config.yaml
positions: "rope"
init_std_o: 0.0353
optimizer: "adamw"
Each number is 128 + 24 x the weight over its row's rms, rounded and kept within 0 to 255. Layers, rows and columns count from 0. The size above them is the row's rms in percent of the matrix's.

# layer 7 MLP gate, 192x160, rms 0.101, rows 141-154, columns 80-159
size [ 97 106  94  97  99  95  94  97  94  98  91  89 116  89]
[[ 81 163 164 140  88 120 137 133  70 156 117 135 112 125 115  97 119 147 159 109 137 141 175  95  81 133 108 127 136 119 114 109 110  81 187 126 110 158 137 144 125 113 113  93 101 114 109 132 126 148 147 158 186  99  84 127 172  78 134 154 138 123 153 144 125 120 118 104 125 102 139 130 116 135 131 137 121 138 153 108]
 [171 151 134 137 150 150 132 181 139 141 121 145 153 122 182 129 160 137  99  61 128 141 150 111 117 143 108 155 113 106 148 129 132 102 149 154 137 133 139 144 126 146  87 117 113 124 113 114 169  64 155 170  94 143 129 115 132 131 145 155 199 114 110 139 128 122 102 134 127 126 172 147 124 144 146 113 163 107 131  78]
 [153 157 106  92 126 111 108 164  83 179  73  94 111  86  88 116  88 123 139 123 110 154 103 133 137 123 118 158 100 102 120 119 125 165 164  99 126 118 137 153 118 138 126 137 135 154 123 107 157 118 152 154 151 107  78 103 157 107 117 147 154 171 128  84 122 146 113 166  98 114 113 158 173 153 133 139 143  97 106  67]
 [151 151 153 117  91 127 134 139  81 160  92 111 170  92  83 104 115 139 127 114 145 126 126 147 121 131 123 183 134 130 122 100 131 151 141  89 108 120 105 144 125  99 182 110 144 135 137  89 155 111 150 129 137 144 123 137 135 137 123 144 163 131 107 126 123 132  81 130 127 106 133 147 169 165 139 133 170 154 119  97]
 [124 130 187  96 103 144 145 115 107 132  98 107 129 148 155 139 123 132 122 129 132 176 126 148 160 128 157 107 132 129 159 136 122 122 135 137 106 115 151 151 142 114 175 117 121 151 112 104 161 128 110 113  90 112 131  82 173 111 136 121 137 110  90 105 129 108 125 163 127 138 105 148 137 113 145 167 126  89 135  99]
 [111 120 122 151 111 118  73 125 107 120 152 138  88 110 136 161 171 128  99 103  96 107 143 161 111 103  89 103 140 158 131 116  80 128 157 113 110 105 119 154 170 132 128 131 171 127 168  88 121 120 120 137 148 135 112  62 127 101 155 126 109 130 147 173 134 118 106 106 147 142 141 158 125 157 108 149  94  73 145 132]
 [ 84 119 159 169 102 128 130  67 141  92 106 143 130 107 165 100 128 148 134 158 164 124 142  91 141 140 122 133 130  95 154 116 147 139 151 142 105 155 136  96 160 136  93 171 132 161 128 120 147 101 129 127 115 127 169 115 122 152 156 117 175 113 133 110 150 103 117 115 140 181 138  81 145 128 127  99 160 129 113 116]
 [150 122 141  95 126 113 100 152 129 123 116 149 103 131 102 109  95  78  84 114 120  93 135  94 111 114 130 126 147 170 131 123 150 136 169  71 175 121 149 143 143 124 157 113 153 155 121 131 161 141 117 116 160 100 140 110 112 120 135 127 189 141 134 155 134 147  67 156 141 155 123 173 126 141 143 123 126 126 161 149]
 [133 181 115 118 122 132 138 109 127 178 132 159 164 123 115  78 133 127 105 129 129 123 185 142 131 137 134 100 121 140 110 136 104  98 111 135 145  97 118 132 139  97 109 157 159 112 117 141 154 122 103 128 145 107  96 127 115 153  94 153 133  96 159 142  74 115 136 116 126 110 188 160 117  93 138 106 105 116  93 124]
 [155 121 151 104 140 104 113  90  96 160 170  97 132 122 132  81 145 153 143  73  86 135 136  92 113 127 149 125 126 139 161 128 163 138 123 136 108 127 105 163 123 140 154 100 134 138 132 120 124 149 110 131 139 152  96 106 138  87 141 127 115 160 116 159 152 131 143 123 125 157 119 125 125 128 188 156 112 114 173 129]
 [ 91 141 160 125 119  97 144 103 171 147 132 138 164 125 148 153  85 151  78  99 116 151 114 146 129 128 116 120 155 147 109 165 118 110 116 139 137  86 171 128 154 140 113 139 124 166 104 119 139 120 125 109 118 131 149 112 145 124  97 140 140 115 163  77 150 112 109 196 116 137 111 134 105 133  63 143 143 110 130 114]
 [125 134 136 141 130 172 116 145 159 117  92 110 107  84 163 144 140 118 144 129 146 180 150 111 107 100 138 128  90 138 107 143  90 118 127 162 170 146  92 201 159 114 127 151 131 133 166  59 111 172 143 144  86 124 145 122 167  96  81 139 119 134  99 106 178 148 131 154 117 109 132 158 118 165 129 168 114 124 137 108]
 [130 150 130 111 125 143  91 157 109 139 110 156 102 100 111 119  99 150  93  79 120 156 158 121  96 140 134 118 169 119 147 125 139 135 139 151 152 119 118 128 129 149 127 113 167 102 106 133 151 101 118 144 120 119  70 101 173 127 164 142 127 166 122 145 114  96 101 108 101 139 127 117 117 142 134 129 114 106 125  99]
 [106 135 125 103 117 130 151 103 176 168 126 110 104 136 175 153 168 160 152  58 111 100 101 136 138 141 148 152 142 107  92 140 144 121 115 207 124 118 151  91 138 131 142 143  92 149 161 156 126 113 124 126 137 138 142 134 101 123  60 155 112 110 160  65  98 116 137 127 155 123 136 158 106 144 121  81 126 126 171  85]]
# layer 7 MLP up, 192x160, rms 0.098, rows 141-153, columns 80-159
size [ 94 104  98  96 102 102  96 101  99  99  98  92 102]
[[102 133 160 162 135 113 124 162 101  97 122 142 100 144 129 162 110 124 164 122 109 197 127 131 141  86 133 127 145 137 154 134  90  48 168  99 112 161 160 114 109 130 121 104 138 152 101 139 156 146 135 122 119  71 114  95 141 135 124 119 143 137 104 131 182 132 171 126 117  94 124 111 118 127 153 182 166 165 107 127]
 [141  99 135 141 126  94  82 120 149 168 149 151 109 108 116 110 112 142 134 125 116  84 134 108  97 118 130 127  97 130  87 142 152 130 135 143 128 107 106 152 121 120 142 101 139 156  98 171 119 157 113 134 181 123 152  99 143 116 142 118 103 108 152 126  93 124 148 119 144 101 102 149 131 148 142 131 115 135 139 111]
 [104 126 190 140 148  73 124  93 147 136 110 147 146 129 115 170 142 143 142 102 162 143 109 109  83 154 141 145 159 164  92 177 181 145 114 148 148  94 130 114 137 106 164 101 128 164 155  99 130 102 124 109  92 135 130 125 136 159 140 135 118  95 171 121  82 118 146 102 155 148 101 167 124 149 115 142 103 141 114 152]
 [122  96  96 171 126 136 123  99 159 129  64 115 148 141 156 116 144 127 136 132 122 135 116 166 120 152 125 100 139 129 134 130 137 106 134 142 144 115 123 141 108 101 111 116 132 183 110 104 125 128 130  73 129 177  99 142 145 149 103  74  97 168 133 115  86 115 123 116 171 115  80 104  95 108 140 139 122  95  77 102]
 [112 138 112 117 197 129  68 107  97 118 116 158 141 115 163 145 138 120 128 121 141 148 123 176 170  85 160 151 118 156 174 118 151 128 169 140 136 123 116 119 142 118 134 122 140 121 107 107  99 127 124 122 125 142 140 114 102 147 124 141 117 151 110 108 147 163 129 101 110 122 128 107 109  86 139 164 157 130 124 130]
 [ 98 138 155 117 104 107 116 102 134 137 149 137 112 114 122 140 109 165 121 149  76  99 103 159 149 103  89 152  77 133 155 152 129 137 146 186 127 104 126  92 146 128 112 134 148 131 185  75 146 149 150  99 139 132 143 166 139 140 117 157 193 153 103 167 113 102 107 113 135 114 110  99 113  93 111 130 111 115 137 143]
 [151  89 155 129 131 123  97 134 172 146  93 140 130 124 104 154 124  91 108 130  98  97 115 129 117 118 123 136 143 133 116 195 129 162 127 154 139 164 159 141 132 103 147 132  94 119 127 145  99 137 139 116 102 119 147 104 107 107  76 134 140 146 124 133 131 113 154 153 117 145 143 124 103 168 143 152 162 158 161 132]
 [186 140 143 129 104 152 140 109  97 136 123 126 122 126 150 124 139 123 121 124 162 132 152 152 121 148 142 107 139 113 165  90 150 117 134 181 148 130 109 136 163 122 165 160 108 126  98 153 101 138 119 135 106 132 104 159 148 148 120 111 105 149 163 114 107 138  79 122 152 105 130 111 180 139 150 134 129 109  96  87]
 [ 87 144 127 110 150 115 115 123 118 142 177 129 145 121 154 139 119 114  99 116 131  90 140 106 106 112 146 104 126 109 152 167 112 180 130 160 159 152 151 131 134 181 140 107 102 139 116 149 115 125  91 159  95 122 146 116 129 145 142  99 127 119 140 143 108 132 121  96 125 144 114  88 154 156 119 112 129 166 129 121]
 [168 150 143 141 104 139 141 137 157 135 109 100  80 107 115 119 139 127 173 131 100 131 103  88 100 109  95 161 121 126 108 123 133 129 143 102 132 139  83 166 125 138  98 111 121 129 138 125 122 142 135 126 119 100 151 148 133 102 144 167  85  83  85 148 151 149 103 122 122 144 123 164 111 130 141 133  96 149 123 118]
 [145 139 105 147 108 146  97  97 110 145 119 106  86 107 131 128 135 185 135 150 131 118 151 103  86 112 155 166 112  89 142 125 122 108 169 138 133 119  87 141  94 116 148  76 128 147 145 125 126 100 107 143 141 148 102 124 108 128 132 131 115 156 117 159 113 158  84 125 121 127  86 129 133 129 171 115 142 148 152 142]
 [106 139 167 130 130 122 145 123 114 115 140 141 145 143 117 130  93 153 177 118 143 104 146 144 123 121 130 133 112 105 140  79 147 139 147 114 111  83 142  89 104 135 121 103  98 152  97 104 150  84 130  99 119 143  83 183 142 117 148 145 163 143 128 103 105  96 118 125 117 168 111 106 174 120 132 120 127 116 117 138]
 [137 138 164 168 181 125 138 135 106 121 144 172 183 141 107  82  83 172 106 126 134 128 130  98 127 114 140 109 122 136 144 111  91 155  82 159 123 100  75 142 124 123 109 150 147 145 122 161 100 157 103 106 112 124  85 152 123 119 111 116 113  73 158 126 122 117 121 130 122 147 118 129 135 169 139 119 149 107 111 154]]
# layer 7 MLP down (transposed), 192x160, rms 0.0954, rows 141-153, columns 80-159
size [100 107 101  93 102 100  95 101 100  99  99  96 104]
[[177 152 134 123 154 160 131 127 154 114 151 108 149 175 133 107  90 140 131 120 116 181 103 107 104 141 144 146 129 120 121 108 133 125  46 155 109 147 152 151 115 119 136 153 127 108  94 115 117 153 106  76 128 123 144  96  94 101 141 137 105 130 113 157 126  96 144  89 121 157 116 102 177 135 113 122 132 144 143 142]
 [117 160 126  86 140 128 149  69 139 102 163  78 146 113 131 102  64 156 148 103 117 133 162 117 102 147 106 139 112 142  94 104 142 144 154 149 141 141 158 120 118 131 130 128 135 117  94 131 114 130 112 140 175 100 135 125 153 146 162 155 145 121 141 122 129 121 128 121  84 123 130 111 188 117 118 123 107 152 126  75]
 [140 124  89  70  97 127 157 118  98 214 129 129 116  86 117 124 101 112 145 107 141 124 108 131  67 111 121 115 108 118 142 157 151 159 139 122 150 110 136 198 122 143  96 124 158 126 105 131 122 131 136 117 140 145 124 113 156  96  86 144 128 108 100 141 113 124 131 115 140 121  89 135 195 121 141 168 168  98  96 104]
 [139 160 124  73 157 102 109 112  97 171 127 140  96 120 121 127 101 110 131 131 144 165 122 106 139 124 139 139 131 137 164 140  97 159 125 115  94 139 124 146 134 190 123 127 118 123 120 114 100 158 117 146 131 131 101  81 111 118 157 143 159 107 122 155 113  94 140 146 151 131  96 136 129 147 117 150  80 108 188 116]
 [179 154 145 119 125 127 109 111 132  73 115 125 135 131  82 115  90 173 153 155 104 144 126  95  56 157 101  97 156 181 102 119 125 149 122 124 124 108 135  88  91 135 125 115 134  98 112 100 113 144 130 134 140 155 147 159 113 104 151 144 141 117 169 144  95 124 139 120  86 104 146 134 115 150 166 142 125  96 138 146]
 [137 127 108 111 136 126 155 121 180 151 124 129  97 143 140 103 159 129 152 134 137 150 123 119 161 111  84 154 145  62 157 120 110 118 122 103 153 127 147 138 146 117 109 134 135 103 136 141 131  87 120 182 112 135 106 110 121 115 140 109 143 138 132  83 123 123 110 160 111 169 159 110 171 153 158 151 104 115 142 120]
 [144 113 133 141 146 159  77 127 126 127 137 146 133 138 124 100 170 126 100 147 116 106  96 130 154 118 126 152 103 105 143 121 132 126 147 149  84 164 145 134 167 121 102 121 140 129 193 144 129 103 127 163  72 146 134 120 148 127 153 153 146 121 113  79 140 132 102 175  96 122 158 156  84 131 142 147 150 126 153 148]
 [129  78 139 139 112 132  94 126 134 152 183 130 116 129 139 128  79 104 130 131 108 130 153 117 133  89  80 167 112 186 124 111 136  96 102 110 136 105 166 141 152 158 167 153  97 142 156 127 137 124 100  84 141 110 152 119 140 163 137 123 145 141 110 160 131 123 125 109  79 128 137 131 109 154  80 112 122 151 143 154]
 [105 121 155 148 106 130 127 116 106 149 141  99 124 137 126 101 122 175  89  85 143 170 104 151 133  90 137 109 146 114 124  82 121 123 106 132 164 159 118 131  99 131 169 122  84  87 126 125 139 133 118 138 146 127  71 113 147 170 146  99 111 123 107 160 142 190  98 138 118  91 143 115  92  80 137  91 126 133  99 131]
 [102 145 123 116 120 179 139 157 128 137 160 156 163 141 147 154  92 120 178 127 120 131 149 142 158 158 139 125 131 112  96  92 107 104 156 115 168 143 136 109 120 136 128 112 109 135 156 122 155 149 130  90 114 118 115 117 134 140 109 124 135 140 170 111 131 167  84 116 114 126 107  69 113 114 124 159 152  91 168 115]
 [155 112 136 135 132 134  70  78  97 182 107 119 119  99 128 146 122 139  86 130 130 102 105  87  77 115 113 109 114 115 125 157  86 128 187 128 139 107 120 124 143 139 144 129 130 157 115 120 164 134 138 171 100 111 115 104 153 141 156 155 139 119 154 141 113 158  90 108 128 124  89 101 128 151 116 138 132 129 131 134]
 [120 131 168 145 141 107 138 127 151 119 121 119  88 126 137 156 163 142  90 108 104 133 122 108 213 128 135 146 117 100 157 151 146 108 157 102 135 152 130 101 126 123 125 141  41 154 150 145 127 138 121 114 134 140 112 157 106 101 109 126 135 107 131 134 153 139 122 152 116 141  94 127 112 123 115  76 116 122 138 149]
 [141 151  55 143 109 160 139 139 149 170 144 149 152 108 148 161 129 120 120 190 131 105 134 115 136  99 122 130 145 198 143 136 148 122  79 108 117 124 105 143 141 122 137 113 114 126 146 100 102 100 162 127 126  92 141 128 133 146 116 137 125 117 135 131 107 105 162 150 134 100 124 100 163  93 108 145  97 112 121 119]]